Part of a small language model's weights: 8 layers.
Each number is 128 + 32 x the weight over its row's rms, rounded and kept within 0 to 255. Layers, rows and columns count from 0. The size above them is the row's rms in percent of the matrix's.

# layer 4 MLP down (transposed), 1536x384, rms 0.0452, rows 769-800, columns 240-287
size [ 99  89  98 101 102 101  74  91 134 113  89  86 119  91 106 113 103  89 117 103 104 105  95  92  82  84 114  90  97  81 104  92]
[[124 125  74 149  70 152  93 167 156 113  89 151 154 116 107 153 157 108 113 163 152  79  87 119 173 146 129 120 137 159 130 119 110 112 159 165 132 122 150  91 142 130 138 140  98 125 122 142]
 [150 108  95  93 173 169  93 186 113 135  95 195 130 149 130 119 131  61 156  77 183 127  73 178 133 129 118 173 126  77 131  90  86 144 122 129 179 193  97 117 147  87  95 143 135 150 126 146]
 [161  76 146 111  91 101 110 143  76 118  85 139 135 142 152 116 126 174 199  90  89 121 111  73 146 128 108 148 133 103 106 140 128  79 102 183 184 116 161 156 163 127  99 136 144  85  67 161]
 [130 148 156 137 144 129 108 119  95 122 114 107 116 121  68 112 133 160 132  85 216  91 113 149 170 102 121 138  60 111  99 126  91 128 127 118 156 129 178 134 129 145 178 127 167  91 113 133]
 [146 102 124 101 132 161 122 102 124 144 100 120 143 100 146 121  99 119 189  75 124  91 104 114  66 131 106 133 163 106  69 109  89 190 122 193 133 137 124 114  84  76  88 100  86 131 173 154]
 [ 60 181 177  60 124 129  43 144 105  98 163 155  87 179 125 102  93 152  81 195  86 131  80 141 155 139 129 137  97 192 120 180 133 138  76 135  65 152 101 123 142 154  97 124  89  90 180 145]
 [ 93  94 102 140 166 192 130 132  89 133 113 152 157 101  90 134 106 108 188 108 140 124 171 118 134 113 147 117  99 108 125 150 145 180 182 136 106 167 121 128 105 145 135  81 110 173 173 144]
 [139 159 119 134  89 162 144 143 142 112 158 185 151 175 160  93 164 119  82 105 119 105 139 156 144 113  88 114 169 145 119 161 122  92 106 165 141 131 165  84  71 103  99 141 129 174 171 172]
 [112  94 140 132 160  55 135 104 139 193  87 136 130  99 170  89 135 146 135 112 150 143  94 144 161 135 189  48 153 145 136 162 124  70 127 118 156 131  59 142 102 151 138  96  99  96 156 158]
 [156  64 107  92 162 129 155 114  97 119  98 151 178  93 132 155 100 122 162  91  78 164  95 118 112 166 169  97 128 143 133 153 110 155 116 111 115 119 138 130  87 162 117 135 150 129 213 112]
 [137 131 132 125 103 140 152 109  69 133 117 201 175 129  76 150 109 132 143  93 166 157 146 142  67 121 140 118 147  84 124 170 150 139 103 129 104 114 127 125  91 166 108 113 104 129 134 117]
 [158 150 129 122  91 131 142 122 130 121 168 192 110 121  83 163  77 143  60 146 178 176 113  90 138 116 150 141 119 143 174 153 148 165 125 166 111 127  91  67 130 164  79 123 142 114 133  98]
 [163 143 140 108  64 123  91  47 101 155 166 119 136  94 118  97 113 128 160 160 138 166  93  91  77 134 155 141 139 191 136  59 120 163 124 116 136 119 134 109 152 190 163 160 119 103 173 141]
 [101 139 114 169 128 141 231 155  97 168 109 162  95 144 103  43 114  94  77 133 116  88  64 167  96 101 103 109  99  51 104 122 147 107 149 107 139 116 119 138  92  49 118 157 154 129 142 146]
 [123 139 138 121 117  84 140 132 145 122 127 120  58 143  53  64 120  98  93 115  81 135 158  95 118 151 160 195 122 162 134 100 148 173 147 106 124 119  85 111 136 100  95 114  86  94  46 125]
 [ 75 126 148 132 187 154 150 168 132 133 194 123 170  98 178 114 119 153  94  91 127 106 119 151 104 118 161 102 102 128  89 108 114 190 107 101 139 139 127  69 131  50 177 154 149 165 149 121]
 [ 83 142 119  87 140 130 145 172 131 115 137 100 145  65 143 111 124 202 145 142 128 154 101 147 142 129 114 109 117 153 161 125 109 129 139  83 131 143  89  94  80 131 134 116 177 149 149 155]
 [ 99 101 176 125 133 125 144 133 158 100 122 170 137  79 159  68 161 186 180 109 113 103  96 138 118 120 167 161 100 125 159 155 149 136 124 148 131 133 116 127 168 104 115 173 136  69 136 150]
 [ 90 141 114 140  72 143 164 104 165 197 137  94  90 216 129 171 164 113 142 116 122 182 117 124 137 152 109 145 123 141 133  97 177  68 149 129 131 110 102 110  55 166 190 112 118 115  93 154]
 [131 165 155 127 108 116  96 112  94 173 145 134 149 172 133 144 125 155 102 206 113 186 149 117 183 111 135 108 105 136 110 163 115 121 152  96 127 112  65 131 146 139 170 114 105 106 128 115]
 [163 134 191 110 138 136 137 175 127 160 112 130  74 108 154 161  70 133 100 138 140 157 128 172 176 121 146 116 111 100 151  97 104 115 116 138 135 140 101 111 100 122 153 147 136 113 107 111]
 [129 132 135 144  94 115 125 150 112 132  99 177 152  84  83 148 110 106 201 119 153 119 131 107 132 101 161 216 102 128  98 195 112 138 111 166 118 111 132 108 150 130 121 130 130 156  85  69]
 [ 78 136 117 122 168 131  69 148 139 120 143  93 148 135 111 109 130 158  88 161 103 145  88  98 121 108 102 127 135 135 157 106  87 159 109 132 162 128 128 130  68 130 121 177 169 122 192 135]
 [ 90 140  96 150 118 114 132 129  93 136 186 103  99 158 114 164 137 133 136 120 181 146 129 158 193 140 197 180 144 158 112  67 176 110 142 138  99 130  50 115 107 100 100 162 164  64 127 125]
 [ 97 123 174 168 119 137 108  95 130 159  99 155 161 126 109  92 134 155 155  75 104 138 120 112  60  88 139 164 161 184 134 150 138 137  85 103 170 107  76 146 105 151 119 140 179 109  68 169]
 [169 126 142 109 138 115 115 104  88 143 143 144  70 112 148 125 133 115 147 157 136 162 171 134  61 116 116 139 163 128 153 153 135  54 145 121 160  95 160 137 122  95  94 135 142 128 132  94]
 [ 99 146 132 145 152 128 117  99 133 132 146 150 120 111 196 132 109 119 160 112 126 121 140 120 204 127 136 163 104 173  90 114 104 110 107 187 121 153 160 140 155  94 130 130 141 100 109 108]
 [119 105 147 117 150  86 139 118 117 103 135  99 120 110 185 146 133 113  91  76  95  61 115 124 107 208 142 164 113 136 184 168 132 140  98 158 111 165 113 148 151  99 174 100 137 107 124  89]
 [ 94 160 101 152 183 170 154 115 127 120  38 141 103 167 149 154 131 106 160 161 111  80 158 104 143 125  91 154 157 100 136 153 127  96 179 144 117 135 146 124 132 120 157 148 119 128 115 149]
 [164  81 135 127 138 155  94 159  85 160 156 137  98 146 107  87 127 117  56 147 151 133 187  97 162 163 125 155 214 140 108 114  77 162 124 138 120 153  80 120 126  58 104 124 113 213 191 111]
 [122 156  83 111 108 135 152 150 130 161 134  16 124 205  43 122 195  97 163 106 175 146 116  84 154 143 125 159 130 167 181 136 133 132 100 103 118  81 120 127 195 170 125 167 104 122 111  90]
 [108 120 135 164 106 111 161  82 133 100 134 120 130 116  66 156 131 132 161 129 126 154 102 144 112 104 127 152 120 174 162 114 147 112 156 128 100 219 121 139 125 150  87 163 148  66  95 153]]
# layer 4 MLP up, 1536x384, rms 0.0546, rows 770-801, columns 240-287
size [ 88 102 104  91  99  89  92 115 109 106  94 106  98 101 105 105 105 111 100  99 107  98  94  90  95 112  89 102  76 105 103  76]
[[162 139 177  59 115  83 181 119  99 104 152  93 149  92 147 141  71 203 107 180 118 102  63 141 139 126 112 153 107  95 141  76 152 144 137 128  74 101 151 137 164 204 130  75 109 110  93 144]
 [138  87 117  94 121  60 121 112 177 114 161 165  79 195  88 193  64 139 118 205 152  62 108 171 130 146 118 118 114  54 173  90 113 118 106 129 137 105 144 146 191 221 147 178 166 142 101 137]
 [194 126 116 173 135 115 123 163 115 174 109 149 160  86 123 174 129 144 120 179 164 128  60 110 146 135 102 146 104 179 108 159 104 114 183 146 148 134 185 116 107 153 147 147 112  97 101 183]
 [ 97 142  99 120 130  81 107 160 170 109 136 114 117 119 119  79 183 147 101 139 190 114 140 167 119 146 112 121 124  83 145 146 108 113 168 138 177 119 117 113 146 162 153 121 165 139 123 118]
 [161 181 118 151 161 131 141 192 147 214 134  98 123  59 171 139 135 151 155 137  65  97 101 127 138 120  85  75 199 118 146 105 152 181 115  84 102 105 167 130 137 150  87  73 116 169 108 130]
 [154  98 114  93 173 105 165 117 191 133 169 122  69 200 173 168  66 174  70 114 164 109  96 169 132 163 154 108  73  43 169 118 138 145 201 124 136 122 133 127 107 112 123 125  96 143 160 153]
 [111 151 177 118 109 131 142 126 133 137  92 104 114 132 144 151  86 165 104 193 137 106  68 145 128  93  66  81  86 157 124 151 122 137 163  93 109 185  75  82 149 188 164 127 113 124  70 138]
 [131  86 110 115 113  91 122 145 123 157  71 167 168  75 131 113 136 157 109 116  96 136  95 164 149 151  72 109 129 130 140 122 157 113 148 140 156  75 106 114 107 112 160  75 102 158 138 175]
 [139 113 150 117  98  98 133 137 132 181 103 193  94 152 189 111 158 161 167 189 206 138 202 160 168 130  94 116 152  96 148  59 183 112 150  87 121  85 130 133 145 138 180 141  84 140  83 122]
 [105 137  81  52  64  56  91 126 115 149 142 103  93  99 144  61 172 144 144 110 169 111 188 147 165 138 117  96 112  80 156 112 114 128 141 114 141 120 119 127  98 131 152 145  90 196 111  86]
 [123  91 136 123 143 131 118 182 149 124 136 146 123 154  58  39 145 108 157 148 145  84  76 151  76 159 146 103 146 119 156 120  66 129 109  86  19  97 176 166 105  96 182 112 120 135 134  99]
 [197 111 170  82 157 112 144 104 194 165 133 151 104  55 103 140 130 107 126 110  93 128 114 134 135 143 110 137 162  99 125 137 140 153  97  83 181 153 185 122 153 125 186  97  70  65 174 168]
 [153  99 118 150  97 104 165 140 152 156 133 114 120 121 152 152 134 140 169 153 164 105  94 158 117 117  67 219 105 139 117  94 123 117 155 138  69  92 153 123 189 123  72 142 141  64  94 160]
 [ 94 132 218 167 125  78 130 138 121 132 105 127 134 116 148 120 131 118 163 129 113 141 115 209 141 135  52 138 134 130 142 127 150 174 182 139 160  98  88 121 114 171 144  62 161 131 110 121]
 [178 137 192  61 120 127  89 207 106 137  80 122 108 101  62 119 123 148 123 104 111 137 159  75 158  87 145 123  75 111 142 127  69 199 115 136 154 152 138 110  97 140 137 139  95 152 132  57]
 [143  97 151 118  43 123 119 140 137 124 151 166 137 105  91 113 133 125 134  93 135 123 134 143 173 142 142 110 127 143 105 143 111 111  87 124 212 159 117 142 162 158 115 169 154 168 157  89]
 [102  92 123 117 120  74 123 137 142 198 109 155 164 181  92 155 131 189  96 120 147  97  85 184 161 152 132 118 110  91 125 108 103 125  95 109 110 117 130 137 164 166 153  86 151 135 151 121]
 [204 141 123  68 139 143 117  97 131 140 110 212  96  87 128 110 115 166 115 163 150  80 135 126 126 148  98 158 130 149 127 145 105 255 105 142 139 115 195 100 192 150  80 127 112 161 128  88]
 [133 138 128  36 156 118 171 215 141 153 109 201  93  79 103 111 114  86 139 152  71 162 138 145 115 133  61  99 110 131 125 165 110 151 170 137 104 165 181  87 189 149 150 133  82  95 105 144]
 [128 183 162  83 111 112 120  87 128 165 133 151 113 132 100 126 142 156 121 158 139 102  94 152 146 108  86 127 147 136 169 105 180  94  98  92 102 101 141 100 155 156 161 128 149 110  87  96]
 [137 104  84  59  91 133 151 177 170 128 187 150 107 115  86 138  96 127 108 159 131 115 166 136 149 155 148  14  87 122 135 140 144 168 130 120 182 105 162  97 107 134 150 161 143 152 128 126]
 [153 144 178 131 124  56 147 138 167 108 134 110 112 115 105 133 146  81 165 137 118 153 165 125 123 117 116 108 146 117 173 104  65 123 124  95 120  88 144 133 111 129 215 120 128 114 121  61]
 [142 163 105  57 114 103 150 115 129 159 107 126  54  95 130  81 213 176 122 168 125 144  94 160 128 134 121 165 144 153 104  86 117 107 119 140 148 143 147  56 177 125 120 130 153 161  70 155]
 [134  99 121 129  69 112  98 189 147 119 152 109  91 117  86 130 110 136 158 167 102 123 121  65  72 116  94 111 114 122 170 132  74 120 117 117  87 105 202 151 144 130 124  83 162 124 137  79]
 [156  49 117 182  52  50 122 122 100 112 115 114 120 163  70 178 158 122 138 121 111 101  98 134 145 126 110  42 108 137 155 160  92 127  90 175 131 147 112  93 153 112 179 126  62  89 115 147]
 [115 115 140 156 156  97 119 174 154 168 180 180 124  74 137  98 130 160 100 135 144 131  61 144 181 127 107  77 114  94 192 128  83 168 112 121 148  71 175 122 211 153 173 137 173 117 108 126]
 [138 142 168 146 125  99 104 189 115 163 116 149 154 124 157 132  95 112 186 143  98 197  92 143 207 143  80 101 126 150 180 145 105 151 147 125 117 170 115 141 211 198 144 124 145 158  87 126]
 [138 120 127 142  82  93 136 162 116 161 112 204 188 112  89  82 112 140 136 110 179 178 103 116 124 125 108 133 186  99 138 167  94 131  80 111 188 173 200 137 107 121 156 105 116 237 136  98]
 [101 119 181 163 144 123 158  95 121 130 131  79 155 160 175 160 133 162 114 175 110 105  88 124 116 115 112 105 110 118 204 167 101 156 105 170  64 113 106 168 171 141 179 121 158  88  90  98]
 [ 87 139 121 171  96 104 170 151 169 146 114 202 174 142 151 123 123 132 126 121 142 162  64 158 117 126  79 181 149 144 118 109 132 165 140 205 140 123 161 136 125 110 171  89 108 116 135 137]
 [195  96  72 139 129 127 103 137 118 108  87 146 165 114  57 119 121  83 182 155  82  82 122 142 111 123 110 119  19  81 145  66 124 142 100  82 108 202 168 122 122 147 148 124 100 165 113  66]
 [126 119 106 130 101 122  87 155  89  80 122 163 177 122 112 130  95 118 152 158 122  99 115  83 110 170 132 125 100 132  85 159 158 231 136 150 104 160 123  99 130  97  88 168  87 133 105 116]]